config.toml
d_model = 96
n_kv_head = 1
d_mlp = 384
vocab_size = 32000
activation = "swiglu"
norm_place = "pre"
positions = "rope"
qk_norm = true
attn_scale = 0.177
init_std_up = 0.051
weight_decay = 0.011
seq_len = 2048
train_tokens = 172200000
steps = 5256
dataset = "wikipedia_en"
Each number is 128 + 32 x the weight over the matrix's rms, rounded and kept within 0 to 255. Layers, rows and columns count from 0.

# layer 5 MLP down, 96x384, rms 0.18, rows 0-95, columns 320-383
[[112 150 158 168 150 134 150 136 129 112 215 113  85 116 112 133 108 138 133 123  97 168  99 134 107 123 153 157 176  99  45 130 171 118  62 106 133 165 130 112 134  77 106 133 107  84 117 132 103 150 102 118 148 137 127 172 134 106 190 174 119  76 132 102]
 [126 144 127 127 125 200 133 108 107 170 140 145  80 139 135 158 149 117 134 109 145 112 129 131 104 148 145 113 123 143 137  79 150  96 177 158 154 129 155 110 111 152 187 189 144 124 145 172 156 133 130 169 138 100 115 158 168 137  56 124 150 101 132 130]
 [158 144 119 129 147  74 172 143 134 124 105 113 156  69 139 140 111 187 151 129  90 140 121 119 143 193 139  71 138  87  96 137 129  87 156  85  94 107 174 123 101  83  52 146  94 135 164 139 115 132 126  94  91 124 139 133 154 107 125  95 106 129 138 131]
 [124 126 100 148  96 145  92 106  79  77 115  74  76  99  98 183  75 113 116 140 126 171  56 154 169  53 103 114 145 102 145 140  66 124 138 142 137 133  84 174 151 144 164 148 155 150 166 139 178 110 155 144 109 121 144 123 131 144 144 131 154 122 123 134]
 [ 77 153 140 119 175 160 166 145  91 125  57 136 105 123 111 117 133 107 144 152 113  73 129 162 125 130 107 180 123 133 172  84 102 135 139 107 144 117  72 115 144 182 172 121 105 136 199 113  61  37 141  84 129 129 150 146 123 154 157  83 172 133 147 110]
 [132 154 127  92  89 117  99 108 172  56  63 116 140 138 114 113 172 118 121 110 131 123 145 131 156  91 135 122 136 149 135 140 148 140 174 190 153 130 105  82 144 133 117 102 183 112  93  98 206 128  60 156 141 166  89  90 116 126 144 131 153 171 165 208]
 [181  82  86 161 110 147 117 177  93 141  92 116  58 133 147 157 107 146 137 140  95  91 112 104 129 117 168 125 136  90 169  86 158 161 153 171 151 162 115 155 109 107 131 108 150 107 124 101 149 130 177 161 122 174 117  77 176 147 149 170 141 131  95 192]
 [121  98 150 156 155 109 144 140 178  91  70 155 142 134 109 158 109 169  74 133 100 160 176 162  76 190 140  66  92 132 149 150  77 103 146 148 136 128 124 101 169 185 123 130  96 142 100 119 111 117 107  91 132 176 129 135 156 163  49  98 114 107 136 172]
 [ 61 119 181 154 144 125  98 153  94 172 138 132 112 105 141 102 131 134 135  85 132 155 140 146 105 124 162 118 136 111 107  73 148 120 122 117 123 116 141 142 152  89 146 152 114  70 188 151 163 141 171 136  84 137 137 162 109  85 114 114 144 125 137 159]
 [ 74 131 182 106 180 130  99 195 120 163 112 136 173  96  79 140  71  91 156 113 100 175 116  79 134 118 125 117  78 109 139 118 140 136 115 156 152  75 133  79 108 149 167 169 109 124 150 107 117  66  86 159 100 146 161 156 101 134 146 117 189 160 108 145]
 [ 92 176 115 126 108 175 195 153 139 117 130 132 135 120  94 104  59 193 118 157 124  92 132 143 113 153 105 130 123 121  65 145 140 127 119 159 117 150  80  73 112  90  96 171 143 121 110 141 140  91  86  91 101 140 153 124 145 154 153 163 171 109 145 132]
 [145 178 150  75  73 111 104  55 183 150 132 169 137 162 165 136 122 185 141 147  88  69 127 124 158  94 132 136  68  69 136  83 112 140 156 132 131 157 121 164 114 168 111 108 178 126 126 116  77 131 130  57 128 177 144 134 122 173 172 106 135  40 107  83]
 [151 101 152 136 167 142 115  23 122 105 158 172 156 111 126 180 107  92 154  84 127 148 148 143 178 174 110 136 137 132  95 116 162 110  99 142  75 155 132 123 126 150 111 153 156 187 165 122  93 167 167 143 130 124  81 151  95 153 137 150 135 116 137 122]
 [151 150 211 102 152 158 117  96 136 159 131 143 109 106 142 116  65 158 151 158 152 131 163 137 122 133  81 108 108  76  99 147 142  90 111 122  92 129 114 149 161 118 131  97 142 155 113 129  83 111 145 141 119 132 125 124 123 208 128  80 155 119 108 138]
 [148 123 149  81 101  98 116 119  86   6 119 127 131 134 146 120 166 132  97 169 183 129  81 175 165 121 170 120 108 138 169 172 177 158  94  95 173 145 107 153 102 109  84 140 124 129  94 181 123  68 150 137 101 176 178  73 186 128  53  93  74 148 140 143]
 [ 78 103 171 182 129 169 143 109  81 126 139 153  81  89 166 161 199 135 132  83 159 140 166 178 143  94 124 131  63 124  88  49 122 103 151  97 211 134 173 169  83 139 154 122 131 108 142 155 153 117 152 125 150 124 125 162 139 123 156 179 121 120 147 125]
 [ 79 113 182 113  87 104 118 167  67 150 171 144  95  99 158  65 140 124 137  89 150 137 163 136 110 131 162 102 161 175  63 109 144 181 139  83 120  78 102 130 134  99 116  82 126 104  90 107  97 110 102 135 140 138 162 143  98  58 150 142 155 138 158 182]
 [117  81 114 186 140 111  95 112 135 125 184 124 102 102  96 126  97 146 127 166 154 136 163 110 115 105  86 135 152 118 114  91  77 135 147 123 181 145 152 179 147  76 147 188 160 122 166 150 131  87 131 140 107 106 138 127 130 133 140 141  84 143 175  97]
 [143 162 154 101  94 143 139  83 184 155 130 149 162 198  68 140  82 214 104  66 104 162  92 116  64 102 153 118 135 147 187 138 147  97 170 133 114 114  94 109 131 113 130 116 122 145 163 104 140  78 144 134 142 161 111 140 139  82 102 131 127 100 105 154]
 [180  97  87 108  75  96 151 196 185  42 143 132 169 204 156  93 124 176  60 156 178 104 108 132 215 163 177 119 107 154 174  88 124 182 162 188 133 125  98 102  95 178 201 111 134 182 175 121 165 114 138 127 114 170 165 141 134  90  88  96  79  79 160 185]
 [158  99 177 120 114 114 109 103 156 198  85 140 158  98 201 142 109 130 140 163  77 137 175 135 121 179 135 126 120 123 114 119 138 179 112  80 108 107 132 122 130  68 122 173 101 162  41 117 140 126 136 128  70  87 160 118 157 109  92  85  90 104  91 128]
 [168  83  95  98 138 105 115 193 142 104 127 161 120 121  70 102 142 114  64 146  82 145 139 170 146 122 206 163 181 153 128 103 140 172 146 114 145 136  86 127 120 102 145 110  80 137 100 134 129 118 116 200 114 110 138 110 155 198 129 148 107 126 115 174]
 [141 188 112 142  99  99 176 173  71 152  73 151 164 183 152 142 114 153 120 161 146 143 103 102 132  95 144 110 152 142 185 135 162 122  71 135 142 155 206  99 120  68 138 138  77 104 164  89 112  88 135 189  97  88 104 139 153 139  42 112  84 118 136 162]
 [ 61 103 125 100 100 128 181 138  81  75  88 133 173 124 111 167 109 200 151  74 137  99 120 111 134 116  75  31 168 206 164 160 119 131 144 215  68 145 139  80 102 136 134 133 121 116 123 124  96 130 105 134 136 175  91 183 126 173 126 154  87  81 203 127]
 [197 123  94 114  82 148 123 135  35 132 139 106 112 114 152 235 146  76 106 136 173 166 141  86 144 116  90 166 165  37 104 112 158  58  53 134 121 196 151 148 100 157 136 162 177 105 174 184 107  57 113 109 177 141 143 208 120 160 156 217  92 146 143 171]
 [174  47 140 134  94  60 104  49 178 124 129 168 100 109 101 141 124 150 143 100 114 113 152  89 119 169 149  85  87 101 111 125  71 144 193 144 119 181  93 126 130 110 127  99 135  93 169  75 122  82 131 112 106 128 134  92 115  81 177 158 123  92  96 169]
 [ 95 162 136 115 130 157 183 100 193 140 107 137  78   9 126 149 132 110 185  99 157  74 129 173 114 175 121 128 147 141 131  50 117 124 101  56  76  55  71 128  96 120 161 116 125 114  89 224 181 157  96 189 174 164 105 172 116  85  53 172 149 136 104 142]
 [149 144 106 101  75  81 154 139 143 106 166 118 103 148 158 118 133  89 169 119 139 120 188  76 159 174 106 149 109 132 122 130 107 203 138 140 126 133 128 195  69  32 119 190 119  50 137 111  88 135 167 114 116  87 125 169  72 127 132  99 116  67 214  79]
 [ 90 100 147 163  98 107 115 113  87 143 118 168 105 111 131 123 137 160 146 111  88 137 142 169  73  81 131 127 104 122 151  95 209 103 207  89 132 108 147  83 142 236 168 126 150  82 120 200 129 113 139 165 139 147  99 127 105 133 144  95  92 150 120 159]
 [156 153 103 123 131 142 129 123  76 186 120 147 164 135 158 148 125 154 155 174 140 138 132 147 156 136 117 146 130 175 224 187 107 128 104 160  92  78 142  74 158 162 166 116  92 104 119 120 121 184 100 124 178 105 115  80 194 139 151 114  76 144  92  82]
 [131 142 180  97 148 109 172 130 143 129 130 135 157 135  86  99  67 132 117  93 131 156 183  97 108 169 118 137  92  88 115 102 129 168 213 169 158 126 140  84 176 142  85 137 107 121 115  76 120  28  33 159 146 153 102 157  79 102 203 144 130 221  94 128]
 [104  77 100 103  97 105  89 135 112  92 176 157  89 145 133 116 147  75 138 165 128 146  75 131 158 110 170 142 107  70 124 122 185 118 111 111 118 144 110 169 117 115 140 125 143 150 118 101 118 148 154 131 133 180 127 126  86 116 148 157 156 105 149  79]
 [ 96 112 148 213 174 145 135 159  96 165 114 158 110  92  93 188  96 118 130 140  73 172 116 103 105 142 153  80 152 169 108 123 125 175 103 120 132 156 116  82 157 131  92 109 181 125  85 105 103 128 130 101 147 134 104 142 111 165 191  95 185 183 149 166]
 [ 91 119 113 144 116  94  97 120  72 154  90 187 124  87 126 142 135  56  62 111 147 137 159  91 122 119  95 126 163 107 155 111 109 159 189 127  86 146 118 180 194 150  93 107 123 103  80  98 143 107 125 109 153 104 155 100 180 129 186 184 169 144 143  98]
 [108 134  90 121 129 132 107 138 106 147 111 108  77 168 123  94 119 156 102 180 171 146 117 115 110 149 130 139 156 133 146 148 109 129  95  82  95 142 151  95 112 118 122  97 199 105 144 137  97 169 159 100 125 176  95 134 123 124 157 175 123  99 113  57]
 [149 166 135 141 169 162 107 172  66 104 142 136 108 161 156 126 130 185 133 162 137 160 145 159 174 121 130 125 130 122 137 159  84 115  80 118 134 157  87 147 172  74 128  90 183  77 107 156  95 143 146  98 114 205 152 128 138 146 150  88  58 160 163 169]
 [129 139 115 134  80 117 131 152 116 113 182  78 141 176 116 127 157 105 136 134 142 148 109 136  98 106 141 150 108 123  88 162 112 113 181 128 109 194 159 127 106 130 168 153 119 109 143 162 112  95 172 112  90 176 149 117 108 114 151 108  53  71 115 134]
 [ 82 149 189 146 121 157 120 135 148 113 135 115 127 113 121 105 159  99  81 121 135  76 165 159 117 139 102 155 181 147 167 104 118 116 102 104 160 150 148  75 112 145 137 100 101 112 113 124 138 104 173 141 136 119 125  58 143 135 105  88 120 131 148 142]
 [128 208 155 159 139  92 108 150 129 148 161 209 115 136 133  70 114 108 149 181 143 151 135  78  91 186 143 153 100 121 140  94 143 185 152 120 154 173 133 135 121  91 181  88  66  74 165 166 136 170 160 117 160  93 145 140 131 102 125 105 140 160 166 162]
 [137 123 161 101 108 156 162 142 120 113 100 139 161  69  78  99 140 129 132 118 137 102  98 102 103 103 117  89 107 113 150 119 126 103 127 110 164 149  89 158 162 108 117 107 158 109 176 100 167 168 112  46  90  89 103  44 151  91 104 170 154 137 155 111]
 [156  69 181 139 121 123 152  73 113  74 127 147 173 162 143 129 148 183 143 113 100 159 165 133  94 123 190 112 131  88 129 110 159  95 136 196 128 145 146  88 127 137 192 192  85 135 116 142 113  40 135 109 159 107 124  89 157 108 136 137 180 120 132 149]
 [ 56 169 150 137 143 142 118 135 151 142 139  63 167 118  97 134 146 195 115 175  46 119 144 123 152 184  18 121 163  81 137 167 203 160 100  99 106 214 136 111  87 109  89 132 131 113 216 107 177 159 116 189 122 136  79 236 140 146  63 209  63  33 186  81]
 [135 152 171 140  69 132 165  37 113 114 135 159  67 121 163 144  81 113 109  96 119 116 119 143  74 109 116 130  64  71 152  89 127 108 177 176 173 124 195  99 119 219 122 152 154  95 140 212 170 101  68 144 116 124  72 100 139 130 135 178 166 150 120 139]
 [119 196 156 135 130 145 142 137 152  79 129 138 128 107 141 128 103 107 161  50 199  94 139 142 154 107 107 136 147  92  90  90 169 113 131 163 133 130 143  98 156 108 186 106 136 146 152 100 124 186  86 132 125 130 112 144 135 104 130 144 145  85 181 109]
 [101 102 110 161 168 103 151 155 123 127 136 172  69 146 102 112 103 112 158 162 157 160  80 150 187 136 158 147  81 121 123  94 131 113 139 109 105 108 177 147 112 118 127 170 101 112 166 108 134 101 128 128  97 125  96  90  77 154 108 113  93 115 143  72]
 [116 101 106 133 120 119  77 117 121 132  97 113 127 103 133 153 152 129 123 169 109 161 110 110 121 153  88 187 159 125 126 124 165 122 116 143  94  55 128 120 167 121 190 165 102 103 121 149  75  79 139  72 166 155 150  80 110  86 150  76 221 141 176  81]
 [ 97  96 158 102 112 140  90  71 135 121 156  99 125 144 102 163 116 125 119 156 114 154  61  94 146 130 145 175 148 122 167 133 140 172 107 158 120  96 157 125 161 113 116  88 114 136  78 122 121  96 141 138  99 172  96 135 145  62  86 119 133 102  77 160]
 [158  81 187  77 109 207 208 105  93 205 175 120 159 193 195  92 114  91  58 147 124 105 146 134 138 106 107 123  85 103 206 175  72 126 145 138 157 156 104 144  74  79 177 125 149 177 131 110 165 160 106 171 125 150 146 191 117 106 117 201  90  66 113 120]
 [ 69 105  91 158 145 125 111 193 131  95 150 165 171 158 143 142  90 144 111 122 122 114  84 130 110 143  87 121 138 104 152  90 128 141 159 156 107 184 125 139 111 163 126  88 170 148 127 119 168 127 147  78 145  92 111 129 133  81 196 162 123 166 113  79]
 [136 147  80 107 124  58 127  76 117 159 147 114 104  98 148 108 189 115 122 111 147 132 111 118 144 113 165 123  95 175 132  99 144 153 149  99 158 104 152 180 149 120 137 125  96 141 109 134  66 168 115 157 113 184 101  68 121 127  98 114 116 116 164 120]
 [143 114 173 111 105  89 121 101 154 103 124 152 112 125 113 166 109 128 143 132 112  84  80 107 150  87  50 158 126 142 128 136 149 162 113 111 226 120 133 170 142 127 109 182 136 114 126 104 118  78 122 148 119 130 135  87 134 153  76 127 187  90 119 166]
 [ 78 107 163 157 188 166 103 151 153 168  82 115 151 136 116 133 144 135  97 144 118 143 156 147  84 131 133 143 149 162 159 140 101  93 115 160 128  99  85 188 152 103 145 119 220 135 175  90 151  80 122  62  97  96 139 110 121 164 103 131 172 111 182 145]
 [127 129 100 162 129 149 102  97 117 167 128 119 122 179  95 130 124 142 140 148 130 126 140  63 110 117 142 136 194 201 118  90 168 118  85  91 164 103 174 101 193  96 166  57 138  90  75 104 103  84 181 124 126 112 167 186  97 124 161 136 155 109 176 122]
 [138 105 151 123 117 200 147 183  94 139  87 145 109 116 114 178  79 150 117  70 114  74 124 127 169 157 217 139 113 125  99 119 105 127 132 152  77 184 111  95 129 147 137 113 102 127 101 114 133 115 154 112  71 165  92 160 111  93 118 182 112 108 143 109]
 [140 119  97 151 141 116 128  74 123 158 118  88 132  99 133 131 130 127 145 150 133 192 153 151 123 116 120 111 147 111  69 150 168 142 125 120 102 149  60 149 114 124 148 133 107 111 139 128 130 106  72 155 162  78 147 133 145 143 116 118 159 139  87 124]
 [158 139 148 103 161 135 139 117  99 102 113  94 132 143 103 161 112 161 166 107 119 126  90 160 198 127 144 179 164 107 124 176 134 211 133 116 139 169 152  97 102  97 135 118 109 142 177 160 143 105 136 207 127  93 164 159 109 128 109 154 133 178  88  94]
 [154 132 138 112 187 174 111 186  95  87  89 149 137 119 173 110 103 160 170 155 203 152  89 159 123 141  95  97 150 129 133 115 121 115 121 123 111 131 207 107 120 161 174  74 145 126  69 117  99 116 121  85 215  91 118 117 195 141 198 127 169 162 130 143]
 [122 137  89 107  91 123 122 114  87 109 138 147  78 120 118 138 153 186 148 145 163  89 172 103 140 169 104 170 141 112 109 149 125 122 123 115 135 161 141 134 107 192  99 108 102 127 109 144 125  87 135  84 111 154 163 154 171 142 116 102 168 100 102  86]
 [126 137 126  94  96 118 115 159 180  98 106 111 104 204 150 119 149 137 108 140 176 163 120 115 141 128 128 125  85 161 106 160 121  87  92 157 117 154 188 127 122 127  87 113 133 101 148 145  83 121 168 111 125 163 163 110 134 137  97  95 132  95 147 142]
 [172 143 157 163 128  99 163  81 160 194 111 159 162  66  57 137  79 104 137 123 181 123 107  94 184 126 139 138 144 127 115 124 157  90 122  82 134 143 108 194 111  52  73 211 147 130 117  79 142 113 153 132 108 120 119 140 156  78 166  64  97 160 138  87]
 [107 108 139 147 111 157 145 101 121 153 204 147 193 140  92 114 192 134 151 110 154 161 110  98 140  88 101 125 138 104 121  99 168 160 102 131  97 159 130  88 168 128 133 131  47 105 132  59  97 107 123 132 162 110 132 103 146 102 132  84  97 120 154 132]
 [133 163  95  94 146  93 145 127 169  84 132 125 114 132  95 107  49 120 110 134  88 148 134  86 157 184  93  29 138 125 141 122 133 123 149 149 112 145  86 137 118  86 130 138 176 130 103 134 162 146 148 153 170 113  76 170  99 149 148 102 104 157 146 114]
 [113 124 131 119 145 141  82  81 154 190 106  89  72 116 123 123 189 121 131 113 120 106 141 127 154 107 116 142 124 113 114  88 143 163 149  76 115  82  86 147 115 166 134  99 192 132 128 185 119 187 112 145 152  61 159 107 156 164 117 141 144 252  83  90]
 [122 114 120 109 133 131 143 125 138  98 155 160 113 117 118 134 111 136 104 128 124  97 130 172 157 134 122  68  73 105 165 147  96 125 200 114 124 102 135 116 122 123 138 120 126 152 176 112 129 124 132 128 108 129  99 142 202 155 127 176 129 138 103 154]
 [165  81 189  97  85 105 160 123  97 153  63 129 121 135 140 118 162  88 109 122 122 133 134 157 131  87 147 105  97 125 171 143 124 119 129 176 133  98 158 126 195 138 114 121 119 185  76 124 114 122  95 103 148 145 158 151 106 166  99 126 156 100 135 137]
 [126 161  92 137 118 171 175 168 106 158 105 129 145  65 122 156 153 134 154 137  95 121 171 205 114 108 177  94 114 181 115 118 123 163 132  92 102 150 151 120 103 165 165  77  93 149 138 122 181 151 176 147 138 103 131 162 112 152 158  83  68 144 117 144]
 [166  69 146 219 129 157 153 123 135 153 148  82  87 118  77 162  84 157 117 111 169 136 124 106 168 131 197  85 150 162 117 102 113 155 119 121  81 142 121 107  48 138 157 152 170 167 132 110 133 109 123 193 135  89 135 128 180  93 126 140 145 189 115 170]
 [183 222 152 167 146 178  91 143  88  54 148 153 133 121  97 143 172 108 122  84 131 114  90 107 117 118 117  97 128 153 181 154 128 150 140 102 147 180 162 142 116 144  89 173 144  59 148 136 151 104 184 122 143 114 140 102 155 138 160 122 111 202 134 178]
 [175 128 144 125 110 152  45 130 163 126 153 169  70 144  80 108 120 135 105 112 127  81 121 151 145 116 112 134 142  98 115  81 169 143 205 159 138 139 161  94  96 164 124  93 135 127 139  52 140 120 187 176  98  90 129 138 131 179 150 109 146 135  84  99]
 [ 80 130 137 136 110  76  78 153 173 172 149 100 121 163 157 125 101 149 169 148 141 125 173 147 120 123 118 174  62 133 178 111 236 122 122 166 120 153 160  88 103 132 105 138  92 155 155 145 110 164 141 150 136 136  97 120 103 113 107 151  98 137 110 143]
 [148 115  90  80 166 148 100  59 184 127 135 127  90 109 175 132 165 135 121  66 126 142 147 112 120 109 179 128 121 128 131 108 143 120 123 140 161 135 127 100  55 124 153 128 112 102 124 193 184 130 160  95 199 118  91  92  81 108 122 147 140 135 123  94]
 [ 74 126 118 122 146 114  96  80 141 117  93 146  98  77 170 100 165 115 105  69 163 147 175 110 129  84 147 108 135 134 159  58 143 216  93 152 155 171 104 141 111 119 132  51  91 155 113  95  78 145 155 127 220  78 129 157 157 130 112 162 149 127 145  92]
 [139 130  96  99  57 141  81 140 106  94 139 137  92 176 172  56 180 130  90 101 143 101 113 109 159 105 115 123 143  75 127 120 182 168 118 106 143 150 170 188 116 114 142 113 123 127 138 145  95 127 149 167  77 100 137 142 104  99 131 109  92 177 116 168]
 [100 171 139 143  95 138 133 153  76  71 104 108 137 117 179 151 128 164  91 161  84 191 123 116 147 123 105 117 162 180  64 183 119 133 119 123 146 165 123  91 184 121 152  58  90 121 177 140 165 133 146 136 102 104 149 126  58  74 158 124 113  94  89 137]
 [127  96 130 163 168  96  69 187 165  87  93 176 120 146 158 113  71 124 123 131 149  98  98 121 115 177 111 144 156 144 138 212 176 118 134 123 130 106 119 159 158  74 100 136 138 110  92 174 155 172  84 117 153  74 121  54 100  97  91 139  89 126 153 173]
 [155 144  88 136 134  86  90 157 200 125 155 164 141 181 138 115 183 122 101 188 126  93 119 124 135 197 110 128 125 112  65 117 125 144 209  70  94  95 114 121  91 184 160 106 153 160 104 112 137 105 197 141 133 129 134 154 138 123 102 147 105  91  70 136]
 [ 91 125 170 137 154  77 195 147 189 109 114 116 118 158 155  53 109 134 151 173 145 103 107 141  76  96 107 174  83 128 114 131 121 133 171 110 141 161 173 127 133 105 124  98  27 130 148 153 102  82 125 184 144 156  92  75 102 134  98 118 124  87 133 153]
 [146 123 142 121 203 137  98 140 120 142  54 168 171 158 130 181 122 160  49 103 101 112 121 138 117 200 126 126 131 137 146 143  63 109 161 135 193 168 112 149 156  83  93 122 150 168 128 140  96 149 108 124 224 161 234  72 138 190 146 119 136 131 130 161]
 [127 157  98 136  97  80 120 151 174 166 145 120 154 137 155 114 120 107 165  54 167  74 169 150 125  55  99  78 152 103 171 151 166  72 146 140  95 136 153 116  94 117 130  55 162 118 181 139 120 159 124  82 166 206 124 148 158 112 130 162  82 115 117 170]
 [174 114 127 107  94 177 155 140  94 143 121 125 147  70 108  87 121 126 131 143 153 162 137 113  92 120 101 111 154 170  81 119 179  73 137 109  97 171 174  78 152 166 145 114 107 152  96  79 119  99  73 155 162 106 123 125 140  92 133 123 143 163 122 135]
 [162 135  84 165 140 159  86 128  84  84 146 108 146 138 116 175 106 131 130 162 177 135  38  67 161 121 120 126 118 183 147 143  59 112 157 222 116  64 130  93 142 131 123 130 115 108  79  90 133 104 124  86 141 110 132  99 138  76 124 134 109 108 134 131]
 [139 122 146 155  88 102 144 118 102 133 149  69 106  96 149 131 155 177 160 193  96 119 134 127 126 149 101 106 130  95 155 111 201 112 181 163  69 163 149 141 133 164 101 108 152 103 169 109 124  98 195  80 133 183  80 179 116  90 139 123  80 154 150  90]
 [116  57  73 129 141 131  54  84 124 105 164  81  93 108 131 129 139  88 155 146 145 161 170 113 188 103 123 147 147 124 142  94 109 105 106 102  97 104 156 119 107 193 148 189 114 140 141 169  92 107 152 136 113 126 126 126  73 138 171 145 165 130 122 114]
 [ 75 151  62 119 133 121  59 145 118 136 150  82 103 162 143 130 101 154  74 167 153 126 149  97 135 135 117 118 179 102 110 209 136  99 147 121 121 124  90  78 101 122 109 144 144 117 172  97 175  93 148 114 123 131 150 127  94 186 141 160 144 102  36 123]
 [196 114 124 137 165 107 165  92 127  73 178 146 125 101  82  93 156 139  95  85 131  97  66 105 125 162 190  78 120  95 103 101 139 157 109 122 164  94 120 150 110 132 102 160 152 128  77 126 154 181 140 157 104 118 128 170 131  79 107 105 114 149 157 164]
 [164 110 132 131 113 135 138 205 153 111 141 129 142 135 116 125 125 154 126 157 122 120 157 180 125 142 119 138 143 137  86  91 166 163 117 129 137 175  93 106 147 118 157 101 123 107 176 165 130  87 132 189 100 184 151 125 157 156 187 149  96 153 111 110]
 [ 97 130  90 137 164 102  88 122 143 174  76 149 159 123  83 161 104 204 185 187 126 119 145 119 147 151 112 204  78 110 110 163 128 102 108 124 108 138 186 107 122 179  98 102 115 164 147 161  81 153 105 143 128 152 102 132 117 107 112  70 119  99 167 107]
 [147 139  79 163 176 130  63  99 145 176 107 161 115 128  89 109 110 106 143 135 179 108 157 155 201 124 171 182 116 131 125 142 154 160 142 132 117 101 118 159  80 149 169 109 132 121  66  81 203 175 152 149 189 135 125 109  97 141  79  96  85 115 107  52]
 [133 151 105 109 182 113 102 154 125 106 128 187 122 151 161  95 116 141 136 121 149 117  94 138 139 139 172  74 106 163 117  97 118 133 109 156 102 149 135  28  98 125 183 133 114 129 103 143  64 159 132 193 112 168 113 157 123  87 155 177 114  83 107 159]
 [116 155 125  93  81 186 131  31 128 150 117 145 125 166 203 104  91 156 156 136  83 140  57 118 158 104 133 154  82  70 136 139 158 153 113 161 175 160 120 157 132  98 120 124 159 149  96 166 202 150 153 141 116  96 128 127  50 114 119  80 133  60  95  86]
 [ 94 104 106 137  86 119 160  95 128 110 128 126 122 187 153 113 130 119 191 147 186 120 130 151 160 118 140 183 119 113 103 131 150  79 141 186 158 142  85 117 101 111 145  83 107 159  97 134 123  92  98 156 181 147 186 104 112 162 129 173 114  81  89  87]
 [ 83 116 104 155 160 141 148 129 168 133 126 155 106 115  95  75 186 121 174 129 144 122 162 197 152 100 174 102 160 110 151 104 161 171 192 117 181 153 110 151 116 160 140 134 156 125 133 129 133 133 126 125 179  98 119 149 183 159 157 139 120  95 123 188]
 [134 129 155 148 101 134 132 143 107 112 101 155 103 114 149  96 104 158  86 134 100 144 132 120 134 118  66 169  83 154 136 124 103 138 143 133 125 191 129 192 143 106  86 130 104 102 133 109  92 130 166 182  92 154 124 118  79 126 156 109 126 130 124 123]
 [109 116  94 151 169 107 132 102 151 136 104 157 155 105 110  95 125 156 136 133  80 109 101  63 118 127 148 130 130 100  92  95 146  92 119 114 146 125 153  95 134 197 124 210 115 130 155 101  91 101 177 119 111 125 113  94 155 135 169 130 105  94 120 167]
 [182 102 118 185 145  98 126 149  98 125  64  68 101 137 116 146 108 120 145 115 148 147 128 156 126 144 109 112 158 111 106 141 126  78 142 138  61 109 136 104  47 173 171  98 139 145  42 126  63 103 135 124 162 157 158 162 123 129 152  87 140 123 103 145]
 [116  73 132 154 133 139  95 128 121 128 180 178 184 102  98 214 115 141 155  85 128 112 159 197 163 141 144 138  98 100  90 175 179 124 105 169  86 119 138  72  47 174  70  65 118 154  93 116 148  61 138 157 124  97 166 115 145 145 126 153 162 133 101  97]]